Part of a small language model's weights.
Training: a variant of SOAP for these matrices, 111M tokens, 3199 steps.
Each number is 128 + 24 x the weight over its row's rms, rounded and kept within 0 to 255. Layers, rows and columns count from 0. Numbers have three digits each. The size before them is the row's rms in percent of the matrix's.

# q: layer 8 attention query, 96x64, rms 0.23, rows 0-63, columns 0-63
# k: layer 8 attention key, 96x64, rms 0.234, rows 0-63, columns 0-63
# v: layer 8 attention value, 96x64, rms 0.289, rows 0-35, columns 0-63
# o: layer 8 attention output (transposed), 96x64, rms 0.27, rows 0-35, columns 0-63
q0 083:141180095185167113157118130140128091137120120112113108136157148099124093097138114144108105151120079116114141106151134118148100134140131169169113163139136125173127152145110139081148155118130101
k0 086:150182137157156122144097080139138157138114118152152126126140110106079124100114129132092148117140152144158127136152132111142131127107112171103098136108160127164104061157139135104158127134158094
q1 093:105157100111097095075166118130160100135111126154144125142130144145107101148175112142109175149155126142149080152115153143120160087123090122133155172115115154135111155147142121105151120148118109
k1 090:147140129138163149131080115121136125155105117109098111141108132137153151110092136127108115148132179136112128109144108113093188116103134095148130126134124113107132134132121111111149057128129207
q2 099:135098208124171156142105113099112151166142085123128127129145128120122121097113127123130094079103156114094152142108139097156145122115113124160151144139136117100123085122126147116167121086108135
k2 098:125110163105095078172156142112080115130156137127144173075112086151111153091122132142108124139129110131099175125126094159155109147132136136145128137093145111141108141110137119126098153117161104
q3 088:135148155165107137158128129089073121143131142132130141150105146141116128159121112095157108147137100135134152155150127112126134162116101146146131108158103110146072086090083134119140124058123136
k3 080:122159112139169125160160102116115123160162129086121162112118122129111124110121110153146139120090166174128156111096124110122163124096100190170120118135140101140124111115169115141115180127119114
q4 086:090079087098153134127112110126112118108133120121122145085146133106136162134126129134165103138103129126093114100162153122100123095125126123118157131116153110120159132111114053163158173129083132
k4 081:115112133072098113142083141164114112108134103140159140110142137156141124142125120111116143145105103140082096156082150123137143091181142127143152144109132105148112171167096126096138142152118165
q5 089:134138154153128153103157157103162139125119145143118107132097115118101102102113108169142152117099138137108173104120134105131158147141090128156117071127132165109110161100091134172114156168101107
k5 082:128143126091136115135083125146143137118138119079129108149116158154115130114126144110182138156145109143166096076139086108115119145114112084116108116145112150084155089174127146144104131126170123
q6 083:129166122148133134141095131117134152143122155099170086147073140129153097121131125126124147100163095160091125174082127094126167102136090125110139131164141140147156096139138101124141091150120111
k6 084:136138148164173146140115111142118105157167137143085153151104138125117121141130116120150145136133108084153131128126081119137137143131114136154100112098100121079093139141112133122195120086165176
q7 088:085125141123120167109107173174124130159142097115134093136075121148108168102109125124110100150132152144128159133100110101089143097120124123106131137164150137118120140142119112077156135120086172
k7 095:146087165095152146171139150133126125103156127119118149152114129122142157139115108119088086174172145137086161125171109108131115147163113145136132163103118136130149143142094144096179136107121137
q8 094:124141157134114117131106079134112159093129112124127118140161119102120117113139103112090127138134070160161134122131086178089145099147139107122105156101125155157087164115149131086136166121142156
k8 089:165106089126121147117101163121106109130122138146123106113175116104095115133106143142111138110129164118113139094144065143110090097116112164128167143134141143134148156120099171170104152097157107
q9 091:176118162076140121127146114126122147120168136111132134139148140161142186121121084108098131139129095151100119147143123103129130181157144123090117152101116115116143150123134135129161185126168098
k9 113:103134104104092167085148125086109131111103148151142123102099183109100111141160094148139139137109115131125138128094135145137162152132112136110125088128118149160118176104136133137091179145162116
q10 093:129149154126111141134157149109116100139121121137118176153157108124153146146151118133104101098107163142080085084105114146124138122169136120151116141123134099113143171114135102121097157053102130
k10 094:089124094130107122113159127109141107125108135093162147154110138140130128147176135154135165135083138133161102084152113142137157123108098161121145161133104094131140182138128150091085103124149096
q11 099:128138131147132151117134128127117138063140152129114070164175146101116132131083114127125122117111091107117145154148096102149137154093111071129096109132140140101135100149156107134164117121119174
k11 097:129124092113095146167164133191098147130134146150087130152169114073111128105118152149107127131144118128104128134183122136099083129138117141136138143114129101110078119142148124125119178143112113
q12 088:102139083068113151117120154091086109113118115126117127108143125074125126167125125095148155084118084129143140116126141133072125115129126111135122102150139185144137128113103151144132154150103157
k12 092:107120127111111134154124131117128198108140148118141126107136127113125130190147112130107174160101162138141088107116109145092140091126126122121168123112166162081145125170100103125124166144112138
q13 086:135163128089101129133132158141139119140078185102114070124133128104120163106136127107115098094131121133143168159132167124095140133125147117117086148087113143143139117089112138108138110134116182
k13 084:168167138079107156115176124130108125121065118123117106092121120132173131129127158125088149116157151126115130160143105114077119107127117173127090107100125134107122129103129128113082145144127150
q14 090:143123152116122112149171161130145136106125178137138094153111122087110159123140158088139149122087100169153109134160136130154165148114123127115117134185138158133123145123145117188105090140137109
k14 084:126158103134118155135112141167195139175138157077154103153126148119150121141118137116102105116111113096135105127120147110066110141076131155145111126154116144108142113140104131161108116162122154
q15 103:120130084128139113155091133166173132139125139127172115122099171144094110096163110143156100110157102148162127120162128126135094136089135094108135132131140178126136094145138137107169110101095130
k15 130:169154186148170151138092122139139117178144116122112140132159099136144133131093122117115090160155129102083138149140139088089123106147143127154152119099155143111118128168102112121149097110140153
q16 108:121112128129115162095085153125104134100132110085128069097127145075097135098130132134129110092132138145172115160144105124160130120118131157144097146133157117144161076093100133130110118097102122
k16 110:133164132121121111141148108128142138108139103156107114158105117132112120126126091128122190117107108138109138143170112153066089128128098122143125052105129092132170138140133120168119152159137142
q17 086:101163077181110125111107124141137161156157122133165127147174072133127093108106117119149106149121116148141162115140105134100127093116123107140129146098124112156143094132110138137159164141111176
k17 085:150096148109156153138073149118070109114126128122103120157200082108128158093137129125111124134145148107128122126131104094117125112172168159120137133100113098106106154137130126116115143155098118
q18 099:111118145090097144120180119161129152136129116168107174154118148145143116162170131124104139099126145112115138122170138140177123161077150116094121135132134128166148144113116115138103129160152079
k18 128:087192070119137132099155150124160124108149155129128144132084141146142077136123126140151118118133124131157111067127146129108150134067148105135124107148152154134147128139147121109120107156109103
q19 107:128118088110084106097154124127159137137115189160127156140132166119143146119121109115157146147091136126139124106088109177115147126114156133117154148115144195122127112166155141136134135179134136
k19 114:153094090111158160106074108132130102156094159109151120131122122136159162151131124082135116131125091089116121119118125113085145128106152109124166155130118174120136113144138135118159082137111175
q20 088:133130159165124130138093128195141147148103123118141134102126132128078150117133159066117145116154110128111144169103110133145139112151127155145098112154159111095119099118067149143128104159118122
k20 086:112163117086110116138137125104155139142153147134115119129103100170063096151114129123146154106138134151134173150110119140158101178114111160129120095125086135150159104113119089140082101119133115
q21 095:154086129086131143133110115125079144118132116121076141177110143097103129104125141115128114158165123129118129121081144125135144169158171096157114159113136144118090115157119131147120125154072142
k21 093:115090168083162089133149087159097147095109156097174131132101122106116153133131115121110125150132129096085113143134156152156080156119114156148149112118114122120138136152109126178130158128139146
q22 108:139128117159137157127104150120122102164110129150112092102116097130156175101128141095094110144127099123122154147129149118131138054145160128118132133081142182099137107138150133083166119136106127
k22 113:154093179089134154110178149112089131123142143117128123082115126117122170119127115117088177128116113165101130174129108136157106151157146142162128116096138112157133088133100135106124132097138124
q23 078:123137093124068096111112123128150105130143136130113140148183124109147133153119106106175106147143138129111102090141136106135105088171132105117107155118111173131126147151141102146075171166134132
k23 087:149098086142121140107116136141123094112081103150137139152141100106122136153155134128145092133142156099139115109114146104137135101135174104131154171080122118119117140141105142131125128215116165
q24 089:122080174107152107146091181109109137159129119133132132180150152146151142095158136086142151093106156117126118129112122147108083114132128103140169134120081147127109100121110105139135132090121147
k24 090:139079114095132100125166145140108099171130142105156144128110130152124129085140110118098157092097154098084153115092152113125133132153137119105110116111165127121166171132138105155088130141120169
q25 097:102140084125137145154106095111140118121116114117084132144152145103139067100098173112139100152169117153164123115106125117156104108125121116092138153124110115124165082135122178088123125122111149
k25 104:178099146167147148171087129116111150130119096121133155122150055122114139147117138134117087132113142114083130160166138125129115152154136108165120105098164142111103095134122118134138109132115169
q26 076:147142142108148143114143095054125178107106127118153113142080134149096115134126126119130144118138143125189105103137131134144147087141117150111170119130122091140149145087151076115150135119150141
k26 081:112164070150115115101138134110177075105171117135116098128152128144148156119109129167127148113114154138102118123121109167136146150115101126151112106143147147103085158097141159133177135136149151
q27 100:116148163140131145112115135119158137124137077065102100132139129113154151152173069133125080125099101120143093120160127102139173145108082134136145109129150113098114152111115117148150128121140149
k27 100:109147149146121127176132172136147148100121104135124137144132100114116172115116115172151116174135104125131148113155090111106171117134119172119134161101135119114071128120111156127102147067122152
q28 075:144151106111141135087077109143138114138122141127085137107120080144164068117089117138153098120118145113139133105137140169117136130141098136084113143085124130104109150173136127148126146156151169
k28 089:165081139121137142132097110122118094115076184114169114105142098112130182129118155128172105158169130090116138131119136140125120122173124114114140138114152146154133153131105114118135159142087151
q29 105:106163083120167122105066154104127098150144118155145060130139155103136132123112123134146120153115143138140153115135133118089131111087145089123132134129132149133120110090130112151175109119140074
k29 110:126109150168180123099104102114094130122139145114103121123112093100148132104142141117078111147157126130114134166117139126094145099201145115129127194102132115115098106139101139121150144111133110
q30 090:096097130117150142140130145130110128142097123157088155107123119127141087088175119121140157114139153144154122104124129143150163141187158130121102130142122103154147156158135135200144166124112159
k30 086:097105100104112117127125112142173122151096164133125073116086101114118128116174126133161158120107134114146130107145146148129116118135129142112127079137130170122180162142119123147187134153122085
q31 084:136133186118157140130075130142083147131161150108103169164099143162130122162149121105098143149148147137115156143130139109113074169138126128149076152133150112127145161142112119123110136101139146
k31 090:135131133116122116136171138138107131093160138110138119127099168116099060164143129133120158122158166110101148105123139127165122163136085126116112104146089129168134138102139104133103168122168088
v0 087:156143155089184113170131142112112136093117140119148158117112099141157095091115105119158133134124124148114170107108102134127109065096097102109139130153143139092100125126134147101115143142175136
o0 079:137165143150153132158160113147139081129094156128138087138103106107082117097118154135124117124170149144164149124099166085160148146136108140125125109086103120164168124117118132163150095113126130
v1 071:151108114124161132128136131147138137101119102079133169172136143137124154181149120108114103157110093156141129125097080133141098105125093132098142128166142112098104160133098179126109151156109139
o1 078:140133138178155122123173123158152119121139140160110069114078079080110134125134129109114135115107133128129130144136152111139123146116101120132106134154127142131127176117131092213113130120131139
v2 082:125128083139154113123109098083101110096159126104096134093137109178121136157153171119117095176114147121118131136096129131106076133091118175110133100150117118122134145153111135158121100107149121
o2 082:125129119110142101114191102117144120122111110124168144119095124142136173085131088111076163162110094100102140111124134113111123132100153099103150147145116135100116138095116122141187145138099144
v3 087:119116144120076144157102125153139137107144162102149143133122126137129149105143150130117105084079141105095100166125137134133150125103114159091131134120118074112161159147150142117147090180084126
o3 094:169075115088126108126133142120154160135111163096138094105163137118097157133137150084156148114115089119104095112109128108159115146105134128148122134168101160117145090119117139160140108111136176
v4 087:132149107192146128113133132103125125146117138177114123145087105069108112104102143113135110143132112150127146111106139117117087132174115130093106107102111175182141134122148121134100134106085139
o4 085:138115113089093119106130129171104168126146146151162128135114127152117110152095082128147135145127086115105134133173150154108114081084139135142111134119172110154122078141095124105138097149157130
v5 085:130131158151117116105119134091085104086132166149105184120101125143152136138133184116124102113125118112151139132112091145124206117117167119134112115130143097132164140124091123144139103128145101
o5 099:116141146159131123140105177077146137126132122122131109133164162096112146100127101153130169094109085130114132135103109097174106148097090102151179118136122114114080108133124105134127138103100150
v6 081:088115163151141127144095140160110098110132135180107115131140150125146155092101085132133142144121142085165166139139148108112132131093148199153104100157118132149149140118130128102120160112117152
o6 084:175154132093135158144143124151140154118142099138146171126174147149142117148078134148153114117119116113079115080101115081143151183119130111143112116105108111125086152118152150138105110123124122
v7 080:144129152129112105106093084085146154157117146118112137102119102104130126155121148145142148157093099121129092114142139116106117120133099082147099072126159126157109138138120164134090148158179160
o7 077:116158155127127180108130100163119164126133170103128119143105135156125136149126140138096109103120088121100141167148130131161126143112145112130142126101111152119102122147139163054118108165085090
v8 089:070106163131124149120091120156132148133137114174141137144110108162129094096141086094119115129087102150094138136127120170126107112103096156144122163120129130123107194105125149124155097131123142
o8 101:149164124114117149128109155151154105123095138102139062136163116122136174115110149171108139082124149099122144135105120129132115153110156100143082086109103129118158132111141127156071114105123127
v9 077:100107131129124161096129154122173160144151108096159132085114128134122127117126106099172120095127181104103108156134096050143126114119114107130162134096144119135147135133116138138110097117146094
o9 078:123112131124108127114065101121098127129116122114144100100143145137139085165123116125132165115124087148133157109100112157083114098169100150098111117115119125134187127132068114120111148146108158
v10 086:136122090126143148149151123152135126155142131076096132096163121146132108131105158134125158133145047156112132136119131108095072113076122147147169125140149098144106146148120128127112152123156142
o10 093:087143118122139131113178153159142129097124097141148160141132136157125139107142126139091107125129180114117119128143131083105111130161138083088077133092146120114146172111092140130143114163087135
v11 107:151151123098127129128111132125104127094105142127111179117138129164101176143154192059149096133117079105176131100108145131134126129110125125106126138149132099121092116131112139113119146092149117
o11 095:106139176148142137111131116133150140111129109103134100119086119130148176112138078114106137148130117154137108160158123101133144178104139088104107097127116103129117134100135080183176127156119138
v12 084:124087100115152164136139112099155145129109160127072141131109105116142179116125111131149147132106144104176155145168140107126097168118155120170143129121102123158112156099140138128130105151095083
o12 075:178132158122093128146095108099127166115161091123150132139092139131160099180134118128117157111159148113101094141149132113114117140100095118128124117126135100103107141123114165149060130146100155
v13 091:161150109157091090143111156130133134174135157150117106127078110099164161143105082147077140080161156140149145151094130126130133122159141100124115145147132137131134108101127112157126122101150102
o13 090:155115104137126113170101108128134150106104142155122183147170150139062071128133100128113113136152088122160126123153115150125119135115121141131175150120129117134122075162168129118125126144153109
v14 097:130103117110110133160152131134171160124083126123106104156137136164123141112138117152174125140127201107105152159165125159114106104114124118110138149095079141119140106087106091129127119151106106
o14 105:180105133118122108151121091111136107166111112090138136113063120122131126147122176107160143123149139131142128133117184108120143109146120184126091138164124112131139111127135172162115111095159142
v15 081:141105105113108160089112129135165091131113110153131103144131157143135136140101089143114156088110181081153176135146115158137161138161167156107157152115145127149106100114129080128124141130132135
o15 072:161124143151102102131063092108103122139166101128108175126137149121138065181134126097160123130123139102110117107142137145151151137167104135162099149132134120152103136146164136150109120138112111
v16 082:128139142139122109147130116126104155115150124154121102132139106106143122071105115183133131108116172098156150123103166168123147094153104107096142105122106158136115172152055141118145128122121107
o16 081:136154111144125117173149099144147126092118141119138099150152118059143120137097134120150128150154079116128134113145100086162115167109083134144124144138085144133117084092154129138127107115168128
v17 082:142129133148130142116154169131169125156141103183108119114142150124117095068154120101119180169153122122076076127168125123125140155105125130103117135140132111132123126121075110119159149115137125
o17 085:119153138145131130109112152153140114150156093064149131113158135162134165166136145169111107095109119124149126135143106143125160107125118211131126136129142126122124127109126153083094141092151106
v18 071:117116136148130111114105109121096136180154136111127126102124087155128073102158126121134125146152121135108129131152149092151101122054128166125099154114117103128173145152164107156127121118146170
o18 066:143131089073127121111177138146129129139106127107154141145160133168134148063117136151132127095111157111108134110114145162103093130118180110083148125096103132109145113122111155109156148153129153
v19 087:140184128116116107138148100104119130161133118166130141144122098077097141095143168131103119148130095118157103110160133119118115161137109125167114122131138185136083173100139136139177129128153119
o19 084:096159149129105178122120163144123174105102128129147084135136134159132172104122136150111134118140111113122138139155079137139121125088134143137122100128172108108109074125136110106066106141159136
v20 085:137107106129095103124150161135147124127153103133136082154117149151164143123090131070083129150125128128152185117103112097147107113166155110113097122154162156111111109150156134150115143108156150
o20 089:132157123107160112153124086185127103119133160143092168106121128183090136146125107135112090156158118147138133129129139109148129184117126116128078162134105138157145134117114124129147091122127082
v21 079:151098144141113128082139134154136127125093105111140132126166120150103089087115105147148123156135112147148102141102124165109105158102143138121181166120113167092122117119147087157105153131078152
o21 082:097138094196107116128151081140107090122127123125143137070142125105146157143129098090169150142103172128110127139131131109101129068146111166129116134159130116147124141105114117116116149124159124
v22 092:101128127093112179134132152125123158126127130143128151128144092128102126163098088124123133075148106137117120156113176143170145070123125134077087125136119120077105119155143121112130089113131125
o22 103:149092130100143122132156095099187118137127147099090091141139132086106143100108141143090108153119126146152088148128128143137153148128136116133088129080105134150123122104156156163156153164148155
v23 074:113166162095155114108122147117111155129147137121119110137132051147115123132109138124158138162165085129111133075139143120137077147108172160162127126135129143130146082104160104126118125125111109
o23 070:121144097091138149115129155139127155136132121176154117132126127127143137065137113151118090116132215136132122105150107136127101107080153104113152121109145077151160120124130114095115138126151122
v24 084:158149124119142086086121117103104150131127112122086125116163203087122099129119143116098155107117096132165139107160111111139135130177129111093150109133120145126089117098133116129160146104112154
o24 076:089168162173111152112152126150111108100137112113090110157112135152158146162128110134116128113102125150132113131147100141165138139118100139117132165115153129106110137100135079068126099129173090
v25 091:180121111138143118114133130124113136097078100124100178157122174107138166135117156123122126085127162120162145097131118126139147168102161140127127128093125106126154152101080137111169155120124098
o25 097:137113168178132136127127114111140123129177112110114134118121128114141096159122096119173161146141104134093112136170127104129144157094072147133116132158155128095093126127120078173126159154149135
v26 081:165121107114177146135156114128110115119131123120119132120156154157171123111124167102136104077122095128134120150103092156138153147093142125097140156083149102143171133145154077144106101115096118
o26 090:070104128151117080128166146095119102097136081120148137145148128116160127114128108120134179121123152148136085146129155100134121112137106102091121136143122127132132119090087106138177137125124183
v27 091:137140133113106136119122116175110126118093158146151124153108155082123097152179139118097122152107154084145130163132082119127192121112146122146111123127117088124112096116151106150132121126173161
o27 093:111131167138148135146087179092087133161112127120128140117135153143111174109116149121155142089103107132149152118063124149125159147142115136141171085175108167125102120144133112133125143119124116
v28 082:136108142143124152148166124137186164100155161119157131106127099156098147177128141097129101075140143167122097126094158093120137120106167145119147157133125095165121103108127127100120124137145137
o28 081:114092136095149130106122164088162123138144089117138138124156139098139094111186106167112098135109161132157145107129137156124113124143146097141147121112129113152136182175117132145121158136075150
v29 094:148136133118105132148136144124164176103114107161122139106115113167109110134141113083114124166109140121150179128112110110107143132119160105152107179160108087150152086123110093095098152121097142
o29 100:119134156127160116136074108104137105130164091107139146097134132133136105134109129132111144171104141117138114144102157132100138098135131113133159085123098109166098167161140095156132162106098068
v30 085:116191160096161131171126119136166140108134128129117105127096145146130152135122105144132144131073122172083061118138127137136094142151130148145131135138160148170119125131130147146168099135110139
o30 089:121145096100087118107115193140140141145108139166135096133125069099121126132160175118110140087138136129168153160124117156166126101144154138124129119113152111115155117159164120128105113123131165
v31 074:138166145134135081112114109111160156128125135133127143078143111118139133114128120081135145136106102137093097108149082139093125174152127093138099084116163103089134116093151171142104128141102124
o31 073:107121157151128180101125146119136129154121120138141091123110113146098148143169144124080158099117144144146089165124146149167132083107143129161169121125144123132145129162111115060135142091132118
q32 103:111119155112152109153154118132119122153100139127145116151121128076096121112148139138127152134138165160117138137135172128157077170152106152100130121159125091154114156146117106168144153076175110
k32 102:118144095113119104128167131118141131104132117147107110140126132168108075092155105158168117121127124170160131097157119171129114146105072130111118124153111090167156127091134138166128143102152105
q33 100:139165120141118142113164114177132141112134097123106138167111118144183123154117152119164106076087164099123129119174111111112117147116119137119123132160096104092112149098132137178100103144129130
k33 097:150161138162145130154099073162165064159119140119119164123134122136155112159115119101121084142157120113110121111144110120126130093119132108129099106141160144106085112146151118101127122094175138
q34 115:117116138106085085143142167141104135109133128135156150139079145129117130109145109170131155114118125148145139140142112127141088107152108217124135141157164101148128133103116144120089118108172131
k34 126:096174100147105107094147125141172122143135126110121128122094165160121088128145133165145140095086148147196105102155121155142136121082129131121092109153114134120135131115166116116109099123148110
q35 070:073146104128070130097127113106149166119123148121096112105116155123120137161131116104127139092098126142170135168111127128147130129091111138097143101164139130090147157112170142151074126112107118
k35 074:116121053137168128104046157142148122138117153133143115150133122147154125135143118125145131140133116116169118098115139107096133137085144124132103162155141173109112077127122140126124098156134137
q36 091:150119104061126141098115108103163146121134116128112102116120127106083121084117131141123147136093137118118125150127127164150140132116164092130111076104165110126135097119123195128113082127147151
k36 089:101114097135103145154137158162122138137131128142133076147168118082119109150122182119126166130129119139118125101152108128181138103098169130098098128125099114165133083115137149084102133116109114
q37 104:160111155134107125183143136096107146111103130117139125088155102110134151126153156133120121135140126136137121179136107148142116123175119161170139162114116072176103086141112138110115113091135162
k37 096:126172148114101115144126137129124119127145115108146145125105142114122115111127116120154154099122151151160155151102134148161127139113117183112097059147103110177124116080130127117078158119174099
q38 078:121129079142102095152195103104114082142143131098121155089135146127139142154153134092126147119123164149115100141141112124106127096112164154128131124126105161128168151135141147156102174139092133
k38 089:115144122070168167102074086124153123127124102119164127145132153136156119169150102101127121144139101075136096129127160089104149122118134088102142106123151137116153146143152126143120120170122127
q39 084:145151186113130166130140117142112113105099138128162148117166119118112176141124122139090119144161132167132124146143119125072129127170141133096111125122109117167137149106122169073118141084105150
k39 073:093091104103140104154160117140096132158144151150099118105107113121093151127167091118116111147113137130148161140081145153170152158110131143105128124137189114163159157144150124143109137149133096
q40 095:121131118131161118104116128172133133146121105112136113169121106089156165112130130112122121122118143088103142130144164100142109110109144074138127145140148123080135145105111157114151074090132199
k40 093:154144116121124090144157135125138098137147120151184111136108123155095155082141135144102123158122120143148151097165131133132117098139152160122138154146165103147126112090128131128126140062143063
q41 106:132155138100118140091112143100146148183129136166111090169078146159129125130164155133170125111147163126143112111133180146108151118125126086144146139123150163109129148164146156162145105131132133
k41 105:159127134119146197156094150123150111134127103109116133128147108118130162113118158156140100152149140127116157142157136131101136094150188112119120158109128121131132088149070139134147127104101183
q42 119:156106144180164146112044071080156109117121116134124119132156104104149141138087139136137088127118106082122103106149108138105141129106138097131152129129132121119108139132128120128154120157140145
k42 135:159086187123170134139139135146057124130130115119111130124142099126149141156119116110121102136133134111079136152143131131154090149190132148146140158092103110123085124146130124121157126098141152
q43 092:126167108108084111146097147178146167143133172154157140151122142145150115136116145128161097117149121179152132119149132169150118139133155134112143113157142145107142130182138110104113133130182096
k43 088:133136105152154116130106133099142120165134161117086110139119080137141120101109150145157120150126125118149090144113148116109191078087126148175159144112112168121107092159138141126152126110096125
q44 084:083174105125121110137080125143179113137129107150128154138139115139101099146119120130162109102106107135159151113118114112159137113079127141118136121087119069123131098173184125107134153130118115
k44 080:146150148197167122116131139169126108107114132162097133131167090123159126095135136136100147159164137087122091141090091107133131105137143144135153146126120155112154118156077118112159119116138138
q45 125:112179116154140167121071111099123121121138084147113084141110149148152094142073128125163090141098110100141117088106111120068131122115105099137115137149124140106115130115138123120141118097129122
k45 119:150116173155156146161100130152112145157135129121106133143176095103155163156155139124123113106137132121118155167149120082136133132152117158151143174120153135110123105149097119113163100108126190
q46 082:156054131125109120128063114136112114114107082104159109104117116133151125127164129089148169112150088135126139143090144107138118124177112147152145096139140122109147121115091149140113117127114153
k46 070:083115114104111129084136121095115163133190152136137158131141170130077137120124132163120135102128120127127118127156158152162092122099174158140136155104115086144127125123113150112121178110148141
q47 105:104151121108140127096103123103145104150111107098124173103112142153179096168157111135132100161123173101130129102131152159089133137127165126110136143095121114122156175138158112140111165089138112
k47 098:170082103123144182097128122145123101111135100146124105153113136123136105142144125109131102127111112121141085114123163110107127067114136091105163126128150105091157171146085128148148120105137168
q48 103:154115148134152121153175097145148116144115145111107158116161120134133131122109118143153145174101132119146125108150132137087148154165109194134121145138148146158121130119125165192125135069156130
k48 100:126152122137108143108172137125144127098154114124157087127120180119124079161161102132151108098117101107109125118125107127184143166102076107092113130171135095121110151125147130128099159121133136
q49 138:130124127095082124147180153128140139148135174162138164138099157138138131133159141110146169128130144146135117104136149162142113146128176148110138134158119173134162134166150138128064170133119131
k49 134:101175066109134138096119140145176125134131127131123118172130154142152129142145165124172088127132138113135110094124174126107164103108171086132137123163125149108140131134147149131151122176111125
q50 110:165122145142143145138090116126094127127107140098135091107140104114107170114131166115095143121149073115099169157081154114145122149132143139147126162128115127150134085099115153112176089137142153
k50 124:099097129087103082142163123126112129112099152136140132083121133136090148104143141138129172116120129130108143147108125116199098146128103169142103115112105119161135124090113110160097174125141106
q51 094:138139119144113086168132161136124114121108181165085106164105144123114101119147138160167146108152129106106124188130108102153110169130073137134135145161143132094114117133151130130103102122109111
k51 093:121171097171152105134105132151162100149142122123145181133144153111139150101089116110154111115127120159130164120164096102131138101122115178110112139155143143095134075150118128129162112112116090
q52 093:139067166106148114135152125134118113191116149130134153093117126126110149096165152135118149113124153117107118133127128193150129113174147179113155140135151126128136125093117103101120135080138116
k52 093:107119072099098144102212174111119122093173099126145122130095157151113112165138112156147147137140137147119121106139117153140137121100139138116138100122116139126141179139152117125097154139135110
q53 104:119131131096126116126138124123116151102122176130149147162162177153151132134140130122149138112120150130153114149081139133095134144157148122150177127106134164115111150170144125156108185185120174
k53 105:156117139115166131087102131103151125153165124150135135156135118149196140137134161112122137129113108096107127153097126141115087130076169060088128130121114130126124137139156127141168132156115142
q54 105:160116181127151127130145109131136096124096132092158119103116117124086171142120118129094102144110114099108155157103135101117130139169104148142127127074144111143144123086101104091132099073117121
k54 115:106112146122086123149185152139104114107140124131142153107105164123094121134183123136110162114122112151145151135116125157169110150121118154129134121169124130169176156138131136146100158084149084
q55 088:134102119152180137155118132136148151143102104114124111183117126132132163095152137112093135137152147118144108131102135102137180143129158128128106127127136155126102097149164180126165055125125127
k55 085:149114137100131132139143111151132107119117102091149112118127099104043145065084146150097093128159108118113137134153098112165105151124133123125103148097117117136099115114133142110083111136124114
q56 090:127103162126082129150159121127181094142086128143113140119101158097114122114125125096108138113147122124111116118108121075152114123118090152125080108110086135104123074093131155131087096122132120
k56 088:079187113125126130118127130141124095088141146111118136147127165091068093108098137167167142109134101122134141081115109119140120154123120120144086098176148153158139115137145108129141118146130110
q57 102:156134115134104083137180122168123118132126166152148140098124115130109163140127153138129169134151155107116152149121096113174114124148113185154117152135100169112140143124165144147093142113175121
k57 102:125186083101106088124174114136145107124110160091149132132118158114153080133119137155151160116076095150138149095110136131144136129111117151097109143133123132132166110129137131142092151135162092
q58 098:129141131093098088141168137094149125112123095082117160130126133109160130139108122152117170117090100150137103110133118107131135139143089143139099084157098125110127143092150124108065156103156109
k58 110:082166112179128142121137125126159143127114102141144084132115155123143104157126119118154124072100133117168108080087153123120115138090113110120148127184141119108104165122160123141151103135109143
q59 089:091164127168123122141145127144150130137112112115142104120083121157130120121177109141090098062112126137140153150135114099112100153070115125123148128122112168122112149111118133081117100098099096
k59 088:104092111111112113128092130169154124089113141111119151126107159125093146096145113143131094166154077124198124087136113155150116110135136123130157131125142132108133099154145099135093088107130103
q60 093:129110122100144138124107155111140117143162129161125085135117123160154144140163132136111127111073104077145120110134154130096115075103137101110176113127114137116095140168159136088146143156112086
k60 094:143087141137167123111129156125145117136126116073148142125123134122167152120127122115109122148166123127111122166110123137113139079129183091141132145089129098139164130129124153069173098135098165
q61 097:089178088147141097124127135145138118100154093072131105148124145116118080123163108132119129104115134136174086115141122145133118112073078128135113116159120082099145125115115136119132137094127111
k61 104:115161124197137100146080133133134131132119098107128130148134124151138106142106107125141077143162136117176096120165110088086137153100088123124117103147155133132137122109120100144120075102123120
q62 109:126110122166147139080134113157132136130144133166117100159146083124150130083116135129104116112159105105075106088119113109154145060113132107116175171102116127119154099145130113146133128126126117
k62 105:147131165115141117074165139104100129117104144114107149118163099115158143115103139121083140151119187123092128135146137124092124120184136124146121155098168143120114117153148112127088164103126099
q63 099:135114163163153127157082138180115114157137092087122088100146089102083105114122137109078107128116125124125166141166157130122099115140126144108108150123111107147128093140092126135145105110132153
k63 097:089139132112098108139185169132111131084117122154128164127143132138109111102144111196125131135144115152132122147135096139148123124141081137139132082096153079135111120074122138137096155126144117
v32 103:122126123160136173122114081102125130091130159115093112125087118103146123105139139107149130134152135164103111163104097083143154161086103170148155127139134114110133136088141133088093140103127095
o32 097:132097109050115118122127173147099149141117109141146142151139150146112125115139121144142123134139143135150125118141147142102099104145154122120108123113159113149173094124086157121176096152105191
v33 090:148135128134081121127130090128113168139139120143099144137127098108117106152196127126137113117118133147092118135130141082114126188105069100145139176123128130106150144117146182107122110152116126
o33 086:112090153092120143064109185094130113120164102128169085117124104135127163133098119118110163114112110149141107151126138150125125104132148105092130092122122098150136140143129102141158163131100161
v34 119:119128109120172161124146100140106126127091134122132168156131094124103145098111141094159133137106121143123147090123110076147106169103128149174158150123117160122109127087148133146123116122070087
o34 124:116152143125106111112097147151125148128142128118132090120140110153125120160145127154118122096116154164172122181185157164075123098132148152096102107100161098158142118134084154109136134139142146
v35 104:117152121171151162154101161108129101091128150134130157126156168088105103112124141137179134149119135134118140161115164152158090145136116132102185125129098108092114159151143121115121112125090103
o35 103:150120133084111105133170119159130128144102129099127135120091100114137169113121134092093134137140118134144115120141132129122130096123176134132092137148151165135171073112105173118110085078154150